python train.py --hidden_size=96 --tie_word_embeddings="early" --init_std_up=0.051 --schedule="wsd" --dataset="wikipedia_en"
Each number is 500 + 25 x the weight over its row's rms, rounded and kept within 0 to 999. Layers, rows and columns count from 0. Numbers have three digits each. The size before them is the row's rms in percent of the matrix's.

# gate: layer 7 MLP gate, 256x96, rms 0.283, rows 183-204, columns 0-95
# up: layer 7 MLP up, 256x96, rms 0.275, rows 183-203, columns 0-95
# down: layer 7 MLP down (transposed), 256x96, rms 0.0949, rows 183-203, columns 0-95
gate183 092:508489505491519486537482452493446569510514505482526475541512470504534479506504486522482495509520486485492473482516450510496504540512528482523476499499547490522521488533534450470477501456492494540493461510464492493479465541494501474533486515506487499536478514520544513494540499521453503513
up183 097:503446510477511489501493494496430569486530503474498489497540477551523505497470468484485488482527491512538475533511472536461515483501500530528492543487511450497503513550535506484481515513485509490509468504483493522447502547510503476517522493459478503532493495525535497493483499494453491513
down183 108:524495456495484495523486523434535461481510483521503542498508485509492517521504506512487493530464509498518485515532505520490466521489511472499537490479455536530454492498474524504505460495540518471502514469472512523475478514465517475510473531524480499500588498512480530482498465539474494465
gate184 083:518513497517502498501521503506498533517477507498476565511438508469508503531463452524498514504489451548510512503500492509461508497523521490531503498543495472540460518502525536505526540508458468492525520508477497482476484530516505477498433532490510504469490505442502512514552501509484505463
up184 082:508546485499489491484451478513491499542480484462530513491522492484524502484481554506476493479502499523471450455494473496509506523523473448520536485509485515569519481521522490565545519495476514511551532499483501526479482477485481513546486493509522526441476501503495509490480494487515491493
down184 082:513488494530505477482488493483491503475536455522526520515505467532490533497521514473496463462506444523511467506471524498527512466491485510484485524508476534489529498474532482496556507509478543514527504512496550474454490448483472505484535465490469503466515489499490543527511518565505468497
gate185 080:495509493508481564477494515524488485538491537530461496509560530511430516483493497473507537520465508495526509521489484491504506504504509488511465473465513489496518532503517474486511482547460506437454499472525498576516503518488506474471484493531518482462496510512479501497508504499512536480
up185 083:483493529467554525506441505492506523510526473464483502518491516512468510536532526502493478496502504495503509519503504468484516535513475523458527576522469486469497494495480525491513506486529487481549505533479516480504504524536464479475503508492439453504482447465489501526511455491485489505
down185 095:516531533502462466546506529476491527478487506452516508447464493507544513496543523521504492486506495527475513505496509506514471467542542519470558506502480513513503535541471483518536479522483449523486473533504495474500496499501478526535533517518498499548511491493509534524500524472455480513
gate186 114:503525486521439488447530470470482508508467518485505475483541500507477541532512503485568495482486519476498478484510472485480474503564482513517453476441500476527477502545483539516492501536482501526512509513537500519505498491493483463527494505520483518529529499499504503503521455533514494462
up186 101:505539525500519496487540493533485484510505528508524514552544486500527489476518478493447491483483467507473525500485499535462473517480521502476467459528445501490533504529482521495491478538469478536518484462487532513514534507516528489521527500482462514470521538514532456457475489497480463477
down186 107:462534493488508488488547487512505541481498534508526517474496533530512523489526448504487541485499519538514511499500476540511506526464511531474475505455501488498478484519530512527504519560498502499467537492521464459502513447528483496494488501493468449528534474500521480455504506478533550497
gate187 065:496514499547541523464540534527455517545525503500516503488500509513531498498498478526492496527500438492507477512553530520500464510534487506488521545478500510551517499518540510541535476530498520521481495504493448457480484556474522516488494520493521533544480504497493507497499514485491461482
up187 064:505501512499515509501488533484500465509498448491493515526515503485541523488503502492533514464517495503513499499504501483514498471490498491539472513505489505471508500497493469463435537438557517523565530479511476504495511523511473478448506503521493491517537541567510516514523460442484486500
down187 074:494493503505479494523512536502458516526516503503502488496509502485524474486517487470512536523487485470536499521494534495490485454484484515495463464509506493496490475551485496492502493489473478498469557503493464536492509497559513499490461550503485476529532560511529495494473502533560543433
gate188 098:534429505522478489537476466545544463537450517511530508490465502489512497513442522514529535527494517523507529469525524495490473492506494498482464466498505515507536455496515491512483485494478501474515501510515469479525472481536523514536504508478567484528479532517486507506498507512490464484
up188 097:492515518492503519472482461484494507498478442489477466500511483473501532488487513488472495493500463515491464498531523483503537536467462496474522493484463477487506546517471536489535507513514482437554529557515481441482515482505512460483508533507544473504516522521465488482524486475507508519
down188 102:465546504463534517468505437567476498488525447508490482517496525536467486473512447516499490490490498486446520497447510507475495497481454516515550480475515475491508521487506496493481479489530491539498504484460484517537527502491496476490494492484498524497503453508460491457490514517499520489
gate189 093:486467507510484515488555480520522508514476503485533527494552535562482514546532515517505441494507508470510499471488514466482507534502513511476513503511516506478535521455535482496480498494503468516534512462566531473511524511474501507513518478490477481536475471515491499508493509474564508469
up189 093:495494494455516475496530500447509475468513492493538517463517506511505473509478492518504487500476496499504531481503513504489558445534528482529483470543507549475494462469520467527528516513538499474521490532491543485490503549516520511479497529454463489495465443494497456487477505488476494510
down189 092:490507486462447477506525508447521502516519512511535512470487511529493478517512512535489457531529544490495505506504503546556447518477498486503515472488488513508510520438491476501520516517489501512528515469495489518546513497487509527504480487490503494565562489486509481485480476543520542465
gate190 091:517517501501494476548503501485545496524420455520548486471493518476507509496507502529477459462481524489523510490510500482461484469499532481487519516539482489522522497503512458496504453495480551472497478560473499502467550531504513461504494486474484520505488491484485511496479468492483486546
up190 091:516483477480508455547450497501483493541455462524490507454498497471547494516484501454491522507506489484482496530519519497473507474469453488484494486487483465461520535448545515495520520519479513530514518509510469451496502521521505504508484517427469517493503464516477494517507470527478500497
down190 098:489524484527538478451511481505536483496516492511497500458482435481448530489531523514498462545478492508513442532492496508472529511522480536488489490510545487515520489542513496502474496471468508496529536541520491489503471465506506501490498514504497466485468511451474512515496503558452503500
gate191 098:479494510499531563517466499465527501535545513518446504517535500488493502483507477490519533527547503491471515499437543474514481517457488466501492523451518499495508471461486506497505483500470530447469492519494513516503494513497523486533511523505513455492498508505491486485513494426468485490
up191 101:515483537510498492505491502495501523506539517503492527472506459525500474511481470517503527539532491485453504540450532490515485555494489466520472499421507466507521494483488493466464483482476447452477533501476534503487496502515509507515536495495441481485503497501490484499503488464442521503
down191 102:529494534456497455504491523497456504524509510482504473491499482484484471497445475473512538473500519503461483505479509484525515503451468511469490519448519497481498523456504505472530525526517532438517520472478536479532502492530493533476511523456493498522522493521512498500477536536482539458
gate192 115:490465504476521481533440513473481460476444464504513488472481529476512505477486465507509490512532465522513491490486477494520467507527495480496463488503494494525498539482539495429506505497481491497505502518512502494487456500468535471520466473512465517476522512494495530530512467477579505530
up192 125:496476500505558543491489514520531479488468504523463488507477483522492513482495467526529508453507520488491537481557516500538538504499521495534479491505495470461531482497538501533502553543539464505481498487502483495472496484482445543461466503448493503472497499549514526488497493517488504489
down192 117:511535493497516478513518474497499520498497471539523508486482499536554504465514524537500495480495470549475511482558498506528483470478475480512516536448493482498491517532469480503465497525469470548498503491518520472512491468511441519483540527488500495530466511510509474472517480448450485487
gate193 094:482494501502467477493471473525452464495498478491494498532489478484538502546462460514482522524461516526539481509503515490500530550470549472501486471541474522488502501516489452503546499463533463519517534517534466491491506443504516505485514517476507512507493485541469527483502544492488471505
up193 092:503455498480476432467454485527460465489486539515506568480522465490552523494491494500538525555471510538510507504503536496503527502490502475473517492522480509487483465535478478488527525477519479521476527540516463503494519482486453506507491525522502521485502476544488511493506499510519495522
down193 099:499522490483497538496477489517532487480519452514475555514460515512479499529508470515487538517490478503502483491472523516509485543459518505455521506492494505517508539504486512503513496511549470518512511506469488442493479441514553518471552518473472484482533517540483498474480554493511475525
gate194 064:493521509479479468468478494499522506486506505531526526460527523528444481504490512521532494468502511557509451473506520526436494485507533446482509539530507519480508501524481519502528489450481488581461534487505508511516500506521494520486501507488480498509488458522516515452503504482473497498
up194 071:534536476495525522533455514526502561486511490514517478462479536485497470486481524463504493486511498520526457499501496505496464487483474499486454445474515452476533494543472503498466479490484499519508523490481447567480533507474493510493474521527528476512506524506501496529470507475482525475
down194 068:494491537474520495514457480472528493468537494498526479539508534528503473492470481510487544522500518492537482470496524455482510450482436548523446493482513455499493533468468486496454495491500483521499483488471478543475489527497502514509484547518492476492508528537513509503494520481475464499
gate195 104:487508510508507467473490467503490490490473492496501476500463513505461498520479498494509498459498494483498495531507549499495451491510468523477522478498492473500508520522463520503486484455549446521531469492505454535500473437477495553465487476500528507493574470516492497549513515478486537486
up195 121:483439532485506486527506517488505491501498515478495552471504523536465505508495498504514482492497486490526535498543472462449471548500529500495490494526507477525480491487506477442520481480510502528476538529521507509481509484477519484518526528433533465506498507512508560506488457519517507443
down195 089:481537533541512512476431533506523479477501461424501483492491527505513478461491470498523532525481549488471487499523514533502495504505530497537502494464491467519582480512498469527480454491521491528540485495492496499519491530495492499484517548524518512491525508517500500483472502486506496504
gate196 107:481508479522483539524487538531486506527502509473544497445496492514536512503504534432479470507520485510523555479506452501509501507520482503483475502491504471517518532503494513531525469504461447504527522493489498485492485509515498483433474487503524524502480492502473451505560494472488530461
up196 100:509527489541472522511519521474505493500514541509445505475479506499521530524507482532541522550496466468501488551533484503512554485527525520497514516520500471539480476474454503527504450484510488467486525545518513483483544483486504505491526473521489482516497503539520524483473563483493516511
down196 105:508528472489522481496508485545502518516518487520475465483509469531504454526486474467500511500474515483488459494497502513506464537539488473537555503515484439531500450500491508525480494550516508520537503500497496515504558474541522509488487550509464470532475492501531513495481524477537501467
gate197 112:526493505482478538509475492491457512529520475470483515527497510505480516486520526513498469550551511504455490526517491463485495560494489490469502514503533501496487475477502523530547475502503530507482490544531513499442537519500515442516495498428467500497470512519529486463495510511480479481
up197 109:511488510472519507520497450522482445533493513492474495489514518470503525458467508483489515510526494533452509517505471508508521565480457479532462506528508487462498491453542525476510498508501515521471525532544538475497503459498504468514475527466465526479490506522511532480481477490513465470
down197 109:505509449489482528502527525476474475509492548492478491509500453458476507521501540455569496493509520533492488490493506503502511484555482497474512487487503497485479540484507512430483501523509527447526496536502495500525501479481515506515455498476505465505475523448510471496460513532481538493
gate198 088:520512489477547491512524490548476481553501539515521495493517487501470488475511466471515463450458511517517537510494495469487477517486480466501525516534515513490485489494508510485486547494508507537496510498480466536514473478474510498528502484501539514468499461523442492485517434542467538522
up198 102:501528504532485488481494517495474493496467503471506476475525552513500530475511468502490480505504512530517534533457485473543482489511478529497543507506531519453454423506501455469488492486503509446481471496459511519512507507481525493514484482545507517449520487516502455493482522529464493493
down198 099:490461518488505467545517502499501511475539517496508463487521498494513476551545501525490468488510509503492444520522444512511542505453543481505499523507467472525543468500556528474457458509536510487521544517516496498519505471495475512486467504500457504484540513492516501492503494482542508508
gate199 116:493500469503466466536452562474485502498481525503458481522482503487486513498500521527472516486534512466478524461479559487512526457526495465521491468492472444502503501498465506515477505481460499475494505508510449493518465497549531517543496478503479476497476516515509489489462505514461466485
up199 119:539498480572467498508443539501451505497493502483481557528487498455545524486476504486487529532515534500539504511514474534482460471523520482487485484521493502520496486475478514512522505497477470505506480455478479512519488527447524501480533483493517517539502509533504517518485504472540469489
down199 105:497481475475489491534537499468512492463485523526535529485503473535499491520505509500483442527524484531544509501510465489459487496518526532514535466511454524474518485491505455460542444528477540531486486473540525510511505493488476474499518512486489518488476467506548526513478486480508496541
gate200 038:471462480505466484505524451532502461519529508538472503491490540466500473498494510479510492490497496529503503530514544498473516487505507475540509472536480500463455440553497508485521496534466510479483480491503477480457493463484517476476503496488513485492512483535500472464436511491541488456
up200 039:492469514518518478516529484495527473487531507513469509488501498475508509470481497507519490474461536523514551545482474457519512500468502475516505517489482513475502491505475540471519487558459488444480502555499510418490508476520475517479501507507497465465517474511463503510471503523497506447
down200 039:481495484519505495470488488517492520495485511557535487470501510454486491470485494491470533506531504473483524503489503458476489441480551491525511443446495526481528501501512502567483462484481488518475481522492443515496487508509444516465505512488481461518516531489504528511504533470513482507
gate201 071:493469453544496494529507519510479506534440483483472544461496535509538479467490543479442475477503526526485543498479510533465514493553470486504512536490524477507483520524507486493455468493503454518520499498503530486499486471466523492494506486513486500514464499531494498529524541523519494479
up201 073:489546525496487501493495490523470539455507547483500517462506515564488490518486472496503483479477483505510486435492514479526506471466516527497548538484500473483528472508495520538503529491474504491489489502531524481512494498519508502501477474481481533516520448500509471523498513424558517524
down201 077:559447516490493459473498497525502512519483471483494433464489500515507555504486544511506501518480522520480525506437506475487483539569532504490478499473522489483479478536510475497495517541461497514504488502485507490476503466511505489500523510499462507510488490482459504520560516484511511535
gate202 104:459498514504497497477469483549470537512530520486543497480510535478510500452507542548474535509528470493506481481487480507497481520516511492473514496486485501503510516485507469492556471528503506525500514511529500510466467491417484521523492504485484511517527524560464513452550486492511510512
up202 103:524513477505485508449526471460498483499530475550450512525527521507497534507490514506478469468482513522466484514476510507476524492474507547533440517502512500494441520521498497459512507506475520491522507506504534523500546503496499481481503540443458546530478480493557491482490509495513512503
down202 095:548505500475490477540537502490512492520485493546492459515509515534493497518486478499481469451491513526518495518514503501492513537515481504501511491526548501498494479433475535488541534547500506487488494503514524506511477456517522465538519471491489505516470511462480522500501457586499532491
gate203 031:498535453518533439477485490501517498499482520486507487513481532500452506492499467498482487530523471473514518506509520486512525481501510546504480515525539502417471467503514497482459492502539534504550501468489469513561539532482505480492489488504538464489504538511499497474507513457513496496
up203 033:485496442512506518491534449471496496493554493451545526487535536516517514450471480452520517522472510485524473499464484483510470504506486529477525527516488503501548529467502507486526481501523492524517525510501515486524476458491479493506472493485461497531480531551489510549517474500510503532
down203 038:520462481510477504483498565483471518499513501508547498520477474527518490487486483535471477498449506491484482503487454489460517464519481520474494477511520518496475488512524521509506485491521483522565486513520481466542546480534512533531522480505464493471523523528549493547497471514473541503
gate204 088:494506477511538475534529527488463500486509481482506490554524527495511492483469538502469442487495487502488485485519523465475497512471501491543508487518554489513555467476507491481502513479456525438473521513490498469517495467513518516504502566470482486483547502496478467525487498537496483529